{
  "d_model": 96,
  "vocab_size": 6232,
  "activation": "gelu",
  "norm_place": "pre",
  "positions": "rope",
  "parallel_block": true,
  "init": "uniform",
  "optimizer": "muon",
  "lr": 0.00758,
  "lr_head": 0.00939,
  "doc_mask": true
}
Each number is 128 + 32 x the weight over its row's rms, rounded and kept within 0 to 255. Layers, rows and columns count from 0. Numbers have three digits each. The size before them is the row's rms in percent of the matrix's.

# layer 3 attention value, 128x96, rms 0.143, rows 84-127, columns 0-95
101:155107133114071111141139160127143129072157189166016121112154155063117153088182081068130157050100133153108090118151139113085112163122117116123133092178111126171117147108172093132152159090119118162171085152111159105116082117132173151188119160142116135103110100172120154106134159145162139128
095:142182176138191152129194157125108120153153139180108102119150065148161072071143171115098132138114105128095087091133055120176108116135140156102165175120105094118145135148085123100160170130109116178163083175162204102094121101109190089122075096087138120123138123125148144092127095170147154121
124:136073124118150179106148120168143159147108153116176180122105089118147140151090084166077094098126158122131113127073093043120110125143101071092095176162138171092231126113175120158198127088127169140139086119083165110173163109127134100126169138161090146118147124127139129141091153124171137095
086:122134119158150163101116144114188136098132138117178152144109108063155081113123066060107169106085084124157106105124199148117144178139074051121189095139099135132189073121162157142171129148156158155118154124137128122182125083103114121165096170085117141128143117153066125158129183137088150113
088:142119103127149162140101137153126154190141111124105140077075108151064134146136125158026173139146169106117093120127126140092139147083131170117105165157151099121137143130090082158171148108112134147171154170053153114137148060130147123129114140190129182202097166132113110134047169113091108114
100:103131093141085110134116123132204152065151138102132152121132118116129097181068072167145077155148123158082158117149165142143147129129152094108106169142135189125160137183177126156115158127095168078136148072148199069134130160080097148203084088126072115108124083148162105101092125124145133116
094:117092118159166178111155113115114132111108128092074135128208128111164095123071097144136155124171161148136146127133138085152154155093128162107124126157219117097163142065180105121125115231126126122118168060143091143088158087143109088087122149148097093090089144113139099125113140149128124205
076:064108160100125145185176153125115129116135128130107120119204158112144160156157136096211112081065099120149160118161090123129085124108120128162130135118119144117106078146170083129083152105061086058104136124116069056094151144153145135111144171147162107121175170181162141123083100157096139138
108:097143091115070124127102114182130162155201111120125127110138111112105110087108052140123087097138087166117109104187092114098138147100113073113098122183149208128139105183113134193115122089125129159100174168147151121175142121148127156075107164119136148127154204158139163134069125125117109059
089:187135101114056117094124101127116137073145125104073144136124097100122137083170090117123169121249126080140124080110092168090072124157132129154126137103143136169175119117093114095129140112134180149090144130100108131163097149190178125135148107123120133105179083138113159185117140158185150182
102:116197095097088098103118107133150067153145140087154180142168154101128120182102157159157121124093096119093126122126154136057148160158155159169172140139100177075135111088109153168143101119100118142171124109128195182149129152137045103078099153137121169144079156101105147106174127109069083106
098:094126135183155149126145132126151087138141206105144169171147135054148157132132054128095114107108159211079066140101177120124129081115094127122099141189094156210121162061148092180125126107152102119143146123132075123132140077168110121115166120138096119093133149118099151074127164118141113131
099:130126047102089049117148144130109090185169158135165143112072110158139111103155176136127079141083130154146132136165113168162126117139101053113144088089183129099135100115133087106111136116133171095109148165193143123081150135152091096168171126113146107091189096079125136155148155124193176132
101:129139162129160093143173137196116158108096133108158132113186118166096053126105118062132165113148120149121139104057137120103161131182101093196109104092112138121184117104112132094128154134103123123103158096163211094169095156175125102150089175121093080142096130149142080093074173144124155157
096:142138099120113104123088121162185130127111164116112090105144115124080166213127115150167112129122141128056124153181063123120084120096145160117092125105162163137096170111109067146167163074130186140139113123091143180153127141132094188146055134139099161193127108131127158124104126088182070089
106:160141134107174183116139102156121145064106074100086150170173138095121184111138180109114102161155146140141117096155112128160103155168179145128062105114053150152110147162136172115123137218105064179109138099138121087127090151161108135136082107106162127082118136194115073120110138126092145162
088:129152086148140156140168117094127110145131083132205151124083101122114123134143149141104110087113182198181159101150053130199159127144127063066092100132147116092161098126129133150172114090181163094172142130079125126097144145086198151112138098113152154177163122114130085093128126105101166081
100:107125155183140135158165160130188091158134137128112170144091138145131104090107187078111177130075119178115153109179135122154141112101155103112141100067105124141176078128070130139093176119115201110089120146102164159194135100096127132122083110082108165153156080110067158088128166076165115137
086:100144117170093105124133131100071154113162130124095108075123123146153107148219107167161094120152119187115144046153136154105145140136158151101061067195123161102127095140141148130149101082156176110155188101124164117115186093117154106138171167083069127147146163122118140135103128117076105081
108:101085076142111081144143131078133136135148110166120084133125190095166130129087144054102105167091139129169160144114097111140064113090080149148134165056118153178118123146181123109076126218134142100108128121146103153145104179154139129151119158099128186148190129097081105092156173116160119159
114:146075118146142075143139171094137163097113157072103161139186112177134101092108120148150109100062040088130145157055186108132145131098104145153147128120138142161102193116143132118158151117133102160058175121158127113134093097142171096111120153124083111087152176134142136128130148147183089202
104:110136140146107196120140076119125159129108090051155194180096120130129138183107149213112125140157141107169169135115084186154130091115170155109115096079120157120117072081142075155129148103128111101100156123105133153169149140135099123130135058141124169193152125147098069136052146123106126134
107:135141110098049161081091111129169146116141132123114183167169121064147133173125103175131145162139090091111173069096142094114151138070175108124132150181172140147152119076120122169114125100134103148139138121115102097129124159121097057108191084147129174107091137178179095124120122138105218120
111:103150140106153103109147177116060140174105195175094101057118103167122066108082097132144128176117164089085164093097190113129125142067100155089183103166101152153139158099142168111124139123129086122186136132143140103094132161166151091134106123111119125109154182167120150088123080161138162073
089:107170182134155131162151137169149148166039118155134149135154155137149135111125153094115141092082128148132128142121137150146157078173082106059156057121162086064139109138160203139152114112093138112095149112116113139130155191082122129124168118097137144129140097074166084071163068093092161163
120:127135120151067143105132106109125166104145143082162171114101144090177128149144140126109116153114150152122152152113080177150102163070137162114064135184138171100107083130080115151152133113107102139129145209154147132116176171194105091121147172127170119116088151070118177159111160089076045092
107:098075110095149141152125150138144073153142149165182147132139056077099167193143136097169151047096116136150096099174141148117112135149194127196104164127108162135163115100097110121132127083138143126130170138050059084116154126113104113106150152106184125166134109152168182140157142130083110124
098:092088161094122131169128128130142114131086123204084065146109169123151166155188133112134101172160103100093141137054146140096104058165171176170152133086126106107131047077148127145107154111089174129134139134114147176103113100135101064142153156115185186152129114122094119176144138115107105150
095:166106114140119177106094134152155149120136053163122177109091128093152110147141126075126158145154158120088147127182145132139162114143156127109144140067116165143169083167135149148121077130161155224123039171128154182119123097072113140115074121099149118114112108089119119179140123047107151085
104:102066163107118133103146164118147154067135163101114067124120127138104169176153157144157137128094093150116143176146123157075120135150137128120141141118088108152113157079176173082159142097148102146137095149065100142182165138107068130171171119155051154186095162122130097093135179160143056086
094:087166149126131147150151178142070106167113145090099145122154175169102122102138193084206129185105098133105120143130128136114140094161145150105141128076118101132106158150128143098129148167086141138027137115181056139204119182159117063101131118077120139132076082115142099123131122100144117141
108:081126095119131108093120159089109121138177084166109147105094167149063132141158039116149171097152182138105144133137107114172177110128110127178114141135153147173150064188126099092164142120077147090140158124104131138066119139178123177146144125101103180116061165108078127119182153079117138110
091:119128093124147177086086139100179093063136136090202179115103146089144193132134122109112118093145129189151182194114116156170095149121152072103128083126191166051162134131086147112181162132146149105133131141104140170119120128124106117157137079066173107104117147125133168138099096082118114124
104:129100158174156157129162099139033140153135161115137123171087132122145161104066126108133139154103132187144151145133169062168139097039113125123090104157104157121103131173036138151088136093124134102128090178106200182138140140100147161134146095100070150139098093123118144091146130098127145137
102:087191090115148136140086101159174074183131095092119149156127127162113173117167152184086071118105149130134082087143128121145108133174193143151127129160103116071125172162066126101049078110138079116154182119106176128149152096132103191146182124143120107095112150120113144171125121137110097095
099:112079115155108080122151160151145142127169157165161176152087135111091140133139155074067139132127163134088120080134135192058145127159128163153115131125095119117143140158061097094114121192153172120117087154135114147148112146113176136123106124080106179086113119110077184060178088077194122134
096:203101138146176132135085102160105100102125132136097089171144131181139125109117185120087164130147134167174158161116112101139154136142188096163076059074126081112137168038110103056120123131124136124117128133086144156171111113117163173132129045180117155139151097143169120138114118090153153140
095:132043076074124055179127076149144140121189171106170104120146106104118149116130189141087096143093121129144110103147082154103104143115137076140103102130110118142165085183098126112119096113166178172127172161115077096142164130141136144115152133171181190096157097109115164161178132127131177103
103:083097140140111111113139163113112111146182068127166129102122181167126141123158134087186182057089189133171170080179092161137119110150106145140068097124117166210086132154115108101128115138140111122143106079113145169104140116156134090123093156101157102165089118137096106104192125126053168117
092:123067204141130136103104089128134119072109086107199131134106122075132163131108217182119136100087096151125083144154112192079108109195121124139168159126113156110103144147122146120117129110189123158134119196159150168141180078099098094114065106133121177123138133119148120098096123176113147146
102:150115132054120151121159150127145143146089149148150109109138054131133147069110131152165159097130104099203191150130206117098059165146122097108160147109148137163127141112116177128108161091149098130180117117088081074077132145126089060163139109130140121093154093109163119193165096173147110129
104:060110172147120089161126117074089133133126147126097142115141178179178116135133163152146144126033103110184105093146187112095136127097071189105121104127110144177114121149175143111142095124167028159120151143149137106102133114127142100157109167118111156123182205118119118111101080098134119166
102:128163130122123122104138128181202130117115124081092194112153192135075129103131165118108150087102140139132214181174072079150079159089151080137118089119126084148097082125104134157132111115135156117126160079065138146168125106215078146117081105122131105120179125140131134127111167136132166137
080:144147119106155149124138181098140164115164099036088151104204088097062101160118165124128130179066085094092167108125129131136162153137084077134092087131105109182126153132156139117129081111108173153160099149129146109132123099148150122102093118144119137091166136180108106159143122177112216077
# layer 3 attention output (transposed), 128x96, rms 0.305, rows 84-127, columns 0-95
096:095104132146116090090148140125117099170154110107167129089144158161132077180101108173190112100145088142170157204134128148062110135165117192138121195091138116104122145109131142133157112139131088118181106151108088191139173114144073112092163159039075171133139137135094095096093136107101127149
100:140096096153151178137089141091110099123149135131155105185158129115148179122107170126120168121112120184129098136125181105088152136084071141129086117156101080071155115126093133138117140098165118071176157160162099137108071168178112162152166120172154110145151113045043121145103174088111133173
123:139140095124135099073119138107129119102188125155095158081169167127108104118093087087054168089131129150134149111161156170117130147191076113106180144136114116123072124140178155146125074109167062161111128148108096132096123134186116112097144168104143116128096148191110213088140095142116186174
091:052147077156088134124139146106144123087092155130107107105176131124098156148125126156127048115217091129134104137137104137124123079171178159100158186165133123173175166122100129103097060183095105126135141104141086144119129131205116138143145140108155160084104092182152133066110167095133135143
095:170169152124116097073135121132097132057154145165107087148174190146158082109105130130169155155147122122124110121125105093122109162169083139168117131158155112104073169169126163077136117116146107144111130091120122076092118173095096161146170119079149140169101187063040164087131127147194131134
103:103094137148166081148107135103130132101119188133063150130166154115097096077175103115111104133127126103185093158147152166085147128159130055199098150101157147130109081109097066150170149141197076135083110184118134156157114122134093135053127191098115148120131143181160118120176141110103139128
106:133128145113074132183167112120091118156112132196097102106126159120122136070153114103140194107150180152117162158124124182163114087163124095096091189100085111140111051149155109118096163142087094099115102161128115136078111147178148142096089123125152127149088219167138167134167096166082110097
082:120109201117103113114135089176072084174177110120178175130070139094114170127145143102144123120170147129209130128091180130112101176144128082076138178075139154168152086087056136130159169103148092182131097118137123135091154115119142145097117140103083111130167087144136111145177100108126144077
110:158179144113145097144115142115141122064113131083039149157069148087167144173083133096132118148109147112191070185109149151166182112111101128141140151142125139183123182142151192108168070147096088121165130118117126143091102072145122131138164098084067121074147096161091101141119142133138140161
091:200135110127155147145069107118148158102153088114151113108200147116105108089092103119129075153140157104165163144108111118104097130087081232090129136084140056110147163150176182125191162147096090140122156120095127187152156095095144126117110158137112112142099123160125125064072148145157133142
100:081190135159047145175121206132127138120126206127125123139124061117135165135148113119096130081100162138101146139140081111143099122071086129133116122144134125161145191157109100142124147152119149068143144150152150125111048097128098094112156133110060186124116115158192100160110108113167187151
094:074156141081155146104153108130112144107135173104113106058153150143157139171113084073130149109102059115124185162151201163117115097165154135152106121154051098155110118119138145139180071144112124128157111146166065084120185159136102137154092157078150158154088140167106116177056120123140118124
103:112159091121174205107170109116147117214162097081092172136104100130088179150132107102133068143153116150174084173128089165132177093108138144125131107136115130114120077127150167144148143095148164175103147118137126089200057087082126088143091136159115173148128096130164098099116124146070100141
106:111067127186088091153146156058161148062164148168136112167133156063115118120137114077094131098186147108162120138151144116143124118100105096108123177153158094122143175195091139127121117192132099178123147164172134151128115139132129156151138143100094073103153149095076162168141076118080057125
092:153137154143133080098140198150086218130131096106124202136104143147160053050153174154087108092133158116096174179115100116073124089108131136149158104111101140115140157133144160173163118138139092140080161087141136140147098088135130101163156116077086119140087133166123095136171089108125140179
106:109101181207090084148125130110107093089143114171150086161158159081097044139172095115140181140110120109125110113161125137160166154143115104108148195112162109137196080158098103108130075140063114098123130113091129176087153181166144156112133178122128112110123110091149115175096132162170144092
086:134102098163201153071125145160104097140098139160149129168085078133180128125098122165109130141101113096120128113142110168149168167103134136142170208123085093084137137132164125094088060150115109167082096166129150121140152091129099108093110120210167118059109127096121182126101156071172157159
094:121183085114115157092165155097068129129132116160131068129117064139160162128161108171110116137182094169130057189139133125132147075117106113111191122138133109104200084130090100088171110183140151135121138133177118116117153141201130129154105109163146117093126106143168103084087113091052137150
090:123140174096152160104135159124205096137111163131144125155056142136113175155163118110137090152124119128175119148155116141114126152090132178127115172095139111173124134175144064117120165150120080143120062172121130120129117099115096115079111123157117065050085100125089099096078144100208182181
106:091137149165019173131142083149110106118102110127081133133165074110159114107218149140149163129121144164161136143112135118133135080119155035087121117098120131082189134080113195134129133149136161167110094136094112123106082119135159103175093135135130135109135110203179121122115144128117184136
105:083172150109131102101146134134157177117098110135115189085092209118143180071150110049150122092146139159091083150171120181129137076110148115123162065099193087107095137112118159134109122191136144139147148136167163152103145145118131106173124129085139131168153100138078097137120129083049125140
097:154134140075218099107110100171132117093123112166155086148147134085120160076160088112128080184178177078124128104120116120182124162154150101118185112105128059113138100139138177117148086118145114138045121114138131069137155133070142124089118172171148140105082151114183176156145127124161119121
102:097141157173173157153114182148129126104129127143120105123121076114120154085112090096119109089121203065139092116122152146200054182175084100127153139111169129110105122146145128130130132111086132127167057118075138168146146158102099209073125120132068202147133123140107153116135151137174098116
099:110156177124084122143140101122190106105181112112144117200046133084120177137128151091124109128124099155159124081095172155120086119102107136204083134122125152134113148107082121107110164119141190152147128123096123182123081154163108115129170125138122154117064122078091145154125122156127086234
096:137109105129130127134172144156110111174096132112193088162093122121123185140119136152061137098138118100146086126177137037210127156120176086110161125144078173128174126088144066088114108142143145169171114144170187146138098064134122128107103114136114134101135186104156143130130115083100057134
117:081177103100136148078112113122162091146142118102091107148076142096119158124135123141187105140122151158116143146179135164161177146108061127170112106127099077184176172168096184112055129088122126093093159146094131110084202061131105167107103123142066119156166119172129115130151104126160148162
093:127208135119110126114130128121066144161191143116139174105162111121135128100092140133113053108117091109127143096066115116163106166149118116089143159136147179119167145163149102132150194156068138168107041115187151108108147163097119130122105168130091096095158081088115093101102159114188181148
099:123154115105050133151161116116121114117169085065204127127143044149121116142175109153117114100142190158103165096146100047089104189129146099063114094164117138110167124137108087157131117129238162163107124099149111123106137081113149145132131138131119125151164100151120105129127142172156137160
096:134169133143112078129112166112147116156069166111090081143137063143129129165095211191091117146126158149156078137123120113135166136135150142142140162137129178105128096136185105088104062088092134054133101056148073127145147182130136159150142114142106103107125087178175139063170129151141131132
107:101122133121101098110125174187200137176098130156122158115145120193124145096155108160180085140131116107176155056124121103142090110171151143145176120180117167110128112091142156210099065154117114124090065112087123107163087152092121135093150162087135050100097129159165114148138095127105141139
095:116125148097116157141207135144135127119137109128128089146151100080156138135170118134090162119158135076153155141127112114190096094107137095097152110136142159117213088126051121101136148129075147150174129108170099167145067172148104211144141043122142074134156094099140126125117107153059115159
103:141162158136083114161151088115121139172154160050104147188129100123127079163086130156142082184127151126109082158101117205100132147080143156111116178133072218110112108079126154127140099129131146153116140088150168104110159071133121187106124141104127144115078145140133183106071089114134094165
096:116137077151156111086154184125123146129113073135116121123090115160108139078105136155127089126165121150064131135168112159122164141120099117111130207155109149185156085125124172100059094163117128160126134105190117202126196126176135141067093133111125141081099105202144101150107081175095122103
102:102134094078175135052096170076177108116101118117143116165093095129151158138115143109135200127079088175087062167066120175158166175092119126169147088171171144131108106101130133081154169116133141124123111149117142079133191117179187149123067118137131143102130155120160133153118130111072121139
102:167138103141113141145081152131123119114098165146155183099153129123099116179132092092163133151095102123082075165169118110102159176128106190142093082154134161197135127144122098144175154120134118102103114081146098078112095118094149032081084152189160121153163117116108102153092109172174194124
099:128180122129131128111167134109163169147185147092109058086185075157115090167168117122123137152106086144109103123089189119128096139113099143161114111143117096110153133130167122115071237158130122146186126120150159108150099154173095076180125068133107096125119124148172105127085179102119081103
092:190079162125174120114153184072098161123050052141132146122167115161118080098131119103129139170145122126125105119120074127141144097140123144112167124130125025147068117130185121173128127143124195159104139140169082162147159142152125105105133147154134098124156171075137133168100098150091081088
092:152181098091112201066087147102161156120117098111127195098121123127120091152165115127173100091157093080169084110106104155153153118152103148155164114137105083096113162126167109176132153113107138144149090103127149142118098092116149079204120137169082113182154043170146096108134181119157137090
102:161077200117087172126155075125126098132137159142150115166081122106094174187105156183108100166156123117071165124100152128159167125101140126100122154103112198107147131154160132134108089163058144117150081139103146101118149165144120146192163124136150131065115151115118135110051079062133087117
097:153151066087115140081119170103149110114091084165128114118169144204098160157153148099136136111163097122105173101111174108118185169139174137176117096119108132145140143142146137108152040168107109057126167103131123122179102199073171088121155153098156122120110127139127115141120156103062145067
110:119100119151068121172088088152136129138164122163127134115064112117102207104048113203116096164085109111098154091118080150180112130121116149108117066151143203104122135127141124122167147119132141163097067124101191160177114135081163108116153208109112158137112113125157109111126162146131124169
110:073128179098106155093158108164145069194097127155173126131106201099100183171208180113129104137173153131153126168142143093133148159143165088104164112099094159109089142101124115122126141131129183143151101086117130134096106128112137047157125106099122171080082097169099084137116137089088161126
114:136175099158117136107137168132121157134088081193138127164060133156120149131113087132111146134153143115139102143139132167126120087163094142076159166081153143122179123185062145076174027145095081135141108082147111193126182105147149138134124161115125152132115148135122144136153042120125094072
096:124129214129115181094124201127170147100093109147142173187062092107148123106125136105122116157168121100155076095120140174116144114114125132159162163133213103164140158106117094132129147139105063115139140078104061163111128143135076170179160139120080087155124116107106116107111156072121077147
# layer 3 MLP up, 384x96, rms 0.18, rows 0-28, columns 0-95
033:143078113134115153091197110188125116174158145138153168109081127133108081169089163082189126147111187142151168105122104167174177134110159153110158115083094138161119130159090103128137083128107132107160105103124158184168130139118178138129112144169130122088148150081085065136071107069063109108
047:204103124072154089158095127128117122110134174138097085112105038212118142131143128148115154114161183075162154175143134113179132122175110085145140133086143135142152114178162086063059130140079084097115107172159127116179130128112176103099129089124122146111145141133088119137141136156121168172
081:129149102150143149128124139104141129095127129111114062120159094112194083110177181131165142107109086130127119150149112157114158032156140139144091093089098048106096139145124098146096190131168147106146138186173077132136090119125200067118133125106186197125140126095127179153176124109123135114
141:173104178112211094143124089122162135117112136100178111125162112087166143130109098130146092164118142093152119122098146174113094159126105113182140120149118109151136150118030180121085131180117124050117112176088115130088189110183083158114170104081166113152112157150115104073151133156121096098
130:117145125090081115163135118125146140150106102104137121154111148079143102185146103143094148102145179118208164147113083102181110169092166090109080142129133064097109206167156169176114132092116171111166160117129134100121116118102141066112130071106117117052154110142140106156141157200127106189
068:152143111103101150114107122063133125133103101111152172096136127096142235200130093080134116116151191135145100091171108098161138149138115110146129125103130070115153154140162149109119155098105159177093142110129134122140168194091096093119067121139135170091172103054131137154128112204170119082
079:209129135116126141110212143122146127091127080166162172181153133146127103110146134169115110110102113095180142136103143130133139103188090116163120129109082123102131101106118156096128129079149113139152141176100124118167102121078124107148151129154097106051127189135087082070091172066105167211
107:164094154140117130137111117111103166162151129138064095111116116103084187143088047102142161129144128165150155082077158166166187171114078110139103175148126172112143105162096126155179128152137153142106129164123058153142101154122108102091095184122166160111119105136074080072194089111109137158
104:128125164139114100154139125161156130098103141068118119169182117114132100087102097185160096145135106105168113150137130103071088130156125216146139148130121134117160089156132165160117098113098165124205113096131066097139165092056146114092155096125124104148193093111124137156099176211133138063
089:172157137171115115188148117116133169113062158188102138110110072134101111157174082096069099117140166152146126079150166116136079172157194109100117169107095172088137126193136100133142071074117125158124111089145177167136104154111142171099134113139116098151089088095158144108154135073134172095
081:133141155124129158116115145136127178131145150178165165162129136113186110128111131089102173098067064120143072037119107115145064192170139139105155101147116124142137164161113139083108116103085155127150171124098099094090113141224102153151079143125094198099093136149120135178154126106135134089
090:153126129171114131096129130102085106089169144133128128083151093155083101158136149086162128146110070126117035084150125089120158119125151130206093145147165097125120131134081119089183223084159072083175116139109151141143132129162148127068082172148143194165151110131136131103149104109147101155
025:172142097126123159176114154122108161106132107066077133149083126151150142178134086200135082106136116169132072087141100150135146134159121104124098132142163139165130151173110119156183122114120102098202124086214105166165135102153151083077147110068121132140158108131150117115076190174163163171
025:136063099162141107144116120127117141155159104127165105141167087132082126062170144187129044171098117121129120141156189117168143109128140143095132190098065086152161152085151034139117134181123166126132180179080166135115119137125163120141132129133171136094155183139097086115126138121134187130
100:122103075123171169171122128145122098150115181118078131067116136103144141097105161044145131104101139087164108117062129133108129167107118133131102115129114136168093169138088064139143113132180131156170069139128131128139083190117169112176171105139147179159057130093173108183130121115166161071
098:175092149103107048126149131093098112116115135118128109103159176131145162134099143179085177092115104197156178148151134070143102153110110199115070125134142143092132121135155098119133118092097108179176101139103155112100112131113144112110154139049121081131168169103101149118164177198131062168
123:178071075104168202142140145083135146152160099067129077132130138170156156172127123174101093126139126122150158151134127148120071165109097116135142089090112117130127177136183125100108170142119156108169109126088168117154068188122084106111119048150174147099141067136122159125133080192119115099
160:130111122113127127098066153146133102078171079109183086151123134123166085120118114122161162159156107115186105150187136142168172115138106142155095095132172092104078081087142164062080113107139139125219141130145160164056161182110136108148124140154169135144103089098126102088115171079133150163
032:127100162174080199196124150118134097126164157095085080175054087122142121115152106178075102162143056099133066100120143155134100155094119114110098093182132155129147159095141189098092142105111147103185069121107117140175123119123157136153149125116164122180104120095124132094103146113166083140
033:139134139106130132172082106087185113134110095069102076096130121061106128165126137106154072143182082142157061112116125157175136144134188160138099191175095084176143166175135150153084136149138130112192170153124129128139197095115142097121157107130141121072097084085119113134083141127176115121
086:107148194123087102061116136115127094128118082121128187170109149185112070137142084129111148136093184176142136115107120097121104157124144151177065163109150099129147171185141106151125126145155084127162144134109101063121108164102073142120131161173150069124136130088143182102077107152172204113
098:127094146133074075126128128087119151113160172132061103173129103110098077086101139144197105143123028142128116096092175139118137104147130112209134171144112164170127089130137111124100140141136161104158105102125135134175108152092158065174170162156104099109147147131171118070147119189159162158
084:220107112112096137151086106136126134144153163116101146097186106143071090119118122081209189140181188093129113129133134090117156130171124099155147140086139182107134076138117136136144110138101118110103082086154093143154110109070122095087161126141184110159105117127133224129166162092103104127
103:142119110151110051134066138126118134114176133091147095194135116131107154143143151115112101167130067132150131059107229118127129116107118141164187170126114137127119149119062146084085131135152108132128101118109154125178095053099120100163155143149162115118188214127126129098173107140175120095
069:176119120145077127202124118102132141073150116058168172129121180145123137128175054090114151134105214069144168166162131152119092111141121134115143141084134118091147082138099116163107124128108065170123170152081171126162081134122066149100138142113100119173125139124096163067136116112159161100
048:149150158103154184066189093117125130130100113113056090154125109063097113142101098206055149146122116092122128125189158118178154067115145127152072125098077196114131100142132080145087094152165142094139111203120143088145120172148118157152114125097105155151150147131120096157103117141132120152
116:111097102133054114063174163136104164086123129139084150151110143147115043150173080147146156099124151162115116121107193178151096105119129118066116159130138156155151096118151141071121070173180142108148076106085104141126107173125079116140151138150143125103164157151133143115145161207103191127
096:156149139111121094092153058073167075110191236128099154112143136136102102097168141144180110140149101113129169128166103155093106173148148141193129119141126148105085097139125138113131127152104159134122160098063152116127103095114120114073168108048081127141098086152114175116178171137113150150
112:146088130154159118122117160124130137204120078120069121103159145138142118079157127105187130116130133090167153101129172120176149113103145081072172109160167095088106145104093155159137098166149150194119120149159110213053179164105127091128134092093109137116122121201072085140115130137094109108
# layer 3 MLP down (transposed), 384x96, rms 0.248, rows 0-27, columns 0-95
035:182111110104087157127153071184143151138120100148096157131123140110150079139144164102118186121128146167151130093119138142142122140169086178097137139060129170125086161113173118163148130148105155088158129137148160200111117157058187092118092156138185108102123140034077100108135075084127099119
045:149175155033139183126111157118158173117159135158106089106092115086146129120129081136121076144109103080158122169129128148157197175124120141119136189118111193135147148155182161117116145090118117111068100130150105123167126152086100079093135087156118160094109182115126120057111084170091171124
075:107084093177082112141134067122077124106123104131097174171139141122156120162100155103123127135098121136178143099126145090114155129142115150114169116179088163155191099146180108186122077138107059097137131040138132078157160105088119159116157134173135150137183086113137105147116150162167168049
146:145074106101166138054109151135055103159152168135092133156110141166084162163118032145173126134183109125106162140141147135108128111130104129135156129131142167180113165140043160176098131102066151133138126127120154132122119148112086179081150133153086117166177117138164083101140066151097147096
132:193167173134136161145170129124135137125169154101115151122154074091121187118118150137079140131065122140085197113087135120115088167112134117100178118101135096164068181156056131078131101127098128114117120162159092075216111119151161087116121116187123133082109104171158145158150105110089132111
065:121126128145148180090125104123132123166085164157086099151144137118071109217143138148124101091152115128061123104147121084110097090163128196150145147123080048119135174148112102171142193108145112131115089117138145123090107143126125150165041143103099108194068131133142181141177141173117126126
075:125141115111111160094159166115135095138107123141156110092160159075097120100098113172153114096142068134144080094142195151074155144177142130163126230105164103134136167156082111187104082117135200122107088179115122090137126185133143119166143144133113085148157124068102085067126145143126145089
102:138139093185119159153145085045149166094131125051155134076113084119183124138101143129138074116139163085124116121088082091078120176115172181172086124148193155119137133181140082093166135105161124135135112192109116129147091112076153144165135101137136104116129130163120130107172158170090097166
108:137165120112180162051167131089138100098127104087133117154157148087136190111112155120096075190190145140065116137122123149173125084117110153133090119125062097193126126128148145154150115179121112121101156133065113073115166064144184195107112135137095120143135138112181116141116121084118141178
088:071157165060078141098085107079130146131127115128177129131110204139135199129092130124178127115126094115118149142118116172081134124102103094124139113118153048124159131093152146169132083163121122126126120169141108200108185081183092137187113081117113123145156172159119060153132113130142096175
080:153158148150154135128120195174084067119186175190114106209115145115128140181111084097091066120091093131121164119137122137144115141126131163118141120103096104180083127075129134088135083103095130125167192159107131114181122158164076147104110114174141178109099115054090114098122165125111137145
086:078107108152108136128145112110047129090138140156095054215174132165145132099109171123105091118109122098142126104135151102094126129108140129133134153123121187127180114146116154135124157159104126156145067105152103078098153059144058111149165105192172191135099114204151108170094122124131145160
024:149122092149185155090115097105139150134061106178067113143149178159145106146152102140143121135142106187137114121143150138181145075143119122097133184118126174139051116184159090132126110106086070085144123123130171169131126140050181181094066151118154165133111123087124097126124115070106172122
028:157102135139144156182122124162120153110033144138125140107151140144097070116176114136098068122113126149134118144149156137151155142210102176140147188171090127118081140140078085084108105127159172095157124163122138163101131177105172068109135139091155114127167113079091121060114088142151152059
108:130147140177072090131146079125127133087085137096130127092105058169177127129160114096128186108118169149120137131123168133130115104117085137121142107132130112095116105094162103139166134118162181159056096166173122062094144069168180125155087084127150132137132152221189173106093133122106126174
100:126132164174158138120119155167158178148140067127116062179106101117120165078139157116146065128163120104057128097128124138129060105102170082168126134070188132123219134150137075125147114140174179132129104168165106102130137069115143154094134099129097147133142094151139145120071105133179104108
116:149162122060152137111112184082115115131137143180143147140116113153075131089099108145124079170119190138146149131161143091109120139214104089095112098079172163142139122200090123126104152155087191122084114062155151155154066092189095103128171116078150150100102118108151172112121131155123130122
181:149076131125098078075089159104160076110125090089158098135123131136165107162116141112145180086106149129188159113171110166146166166127130162157088103165126132144103088107172136131120099130115120163155140067175117118068174158107123076121114103173149129133144146088188156122108168058141058194
028:150144113139148097115085129140106105110000058121146131130150163095083097154160124101122197135123181104104177119132147139105120120118092126115202170126116104120163098170169145102110144165153167097097151116177105130084139087135124173124092162156149187118092104191158094126110112094115155116
031:137076153157149126107022107152159114159094103101082130136117197144162103104130108071074136167155073117150106143130106117110069131119146102152098178176106126129118191191125205111126097070163129119133159182123150144105167119114153136128130151090159173172099105114145089110132106139137163094
083:122147111123155064127107126154077120110079108113132143128187068164136111142124110138129126091115087106169051133152149125129128098197072167157177090115149147166132169127063088146131112127179146105128130138105144165144158158078136082180171103159120144128174069113086146133152154098162182058
096:151112170120105169183136180148106140136184120082139134132105044150110146142162083147107135146167152137115113161159091083157117201048187108113098195116175103139158049103136132133094085081097104115104117140125126183109136146113137167159107113125113165118097136138173107081089094115127106159
077:137119141091160193179106155162115121148096115142105192139102164167039140128120117151160160076137081129095136142134114139141123102117115126068148192037165117120167158140101120088151143159167094094131138120109163113141105160106116152075158137158158152087102117053103084209144111126127122123
090:125128132132175183154140145155135163113095134111149102109036178149136174127147101105120143084200127112164175125127073119164066141130125089115150121171103077118129184148166148154064140112151118111107102080111069071135126119089097153090124150092165113164107092069153143126127167167155163176
068:096180133075069126142137112116144157112075127095146175122133166170130102118121132115149051098069184173188120113112109139079114060138111130095146183128120114111110081200061144183163108154133118142163152161085165123169104169122128098166176150132131107147091158143167073102122121117119147115
045:128150051118111123105163151122159113102055102130167123132138153175122084115166122086118114110125133125157128119157140121079148200131108152143180138125217158169134074108182138091128162114171056148113153116174102129171080107161162110137080095144084094134166142130135174112106081145115073086
111:163074093163128101190133137122112103167088103098186126134144155132136151158144155097083129098121086155178127087185100169168105098145168139091121087123156095079137157040132181141168151146117172106092116157121138188080148097092156197140116141091165101104110088120149103132160068123133104118
085:113116106102094094065101136182136114075161029118137147185163119135081114166163102085171122105132133065113159120145109125131122140119169098077141122090152131168129075093136140125135160126135189148103125101127122158107140144219133138119084144127168130130186160135172078100138102130166142203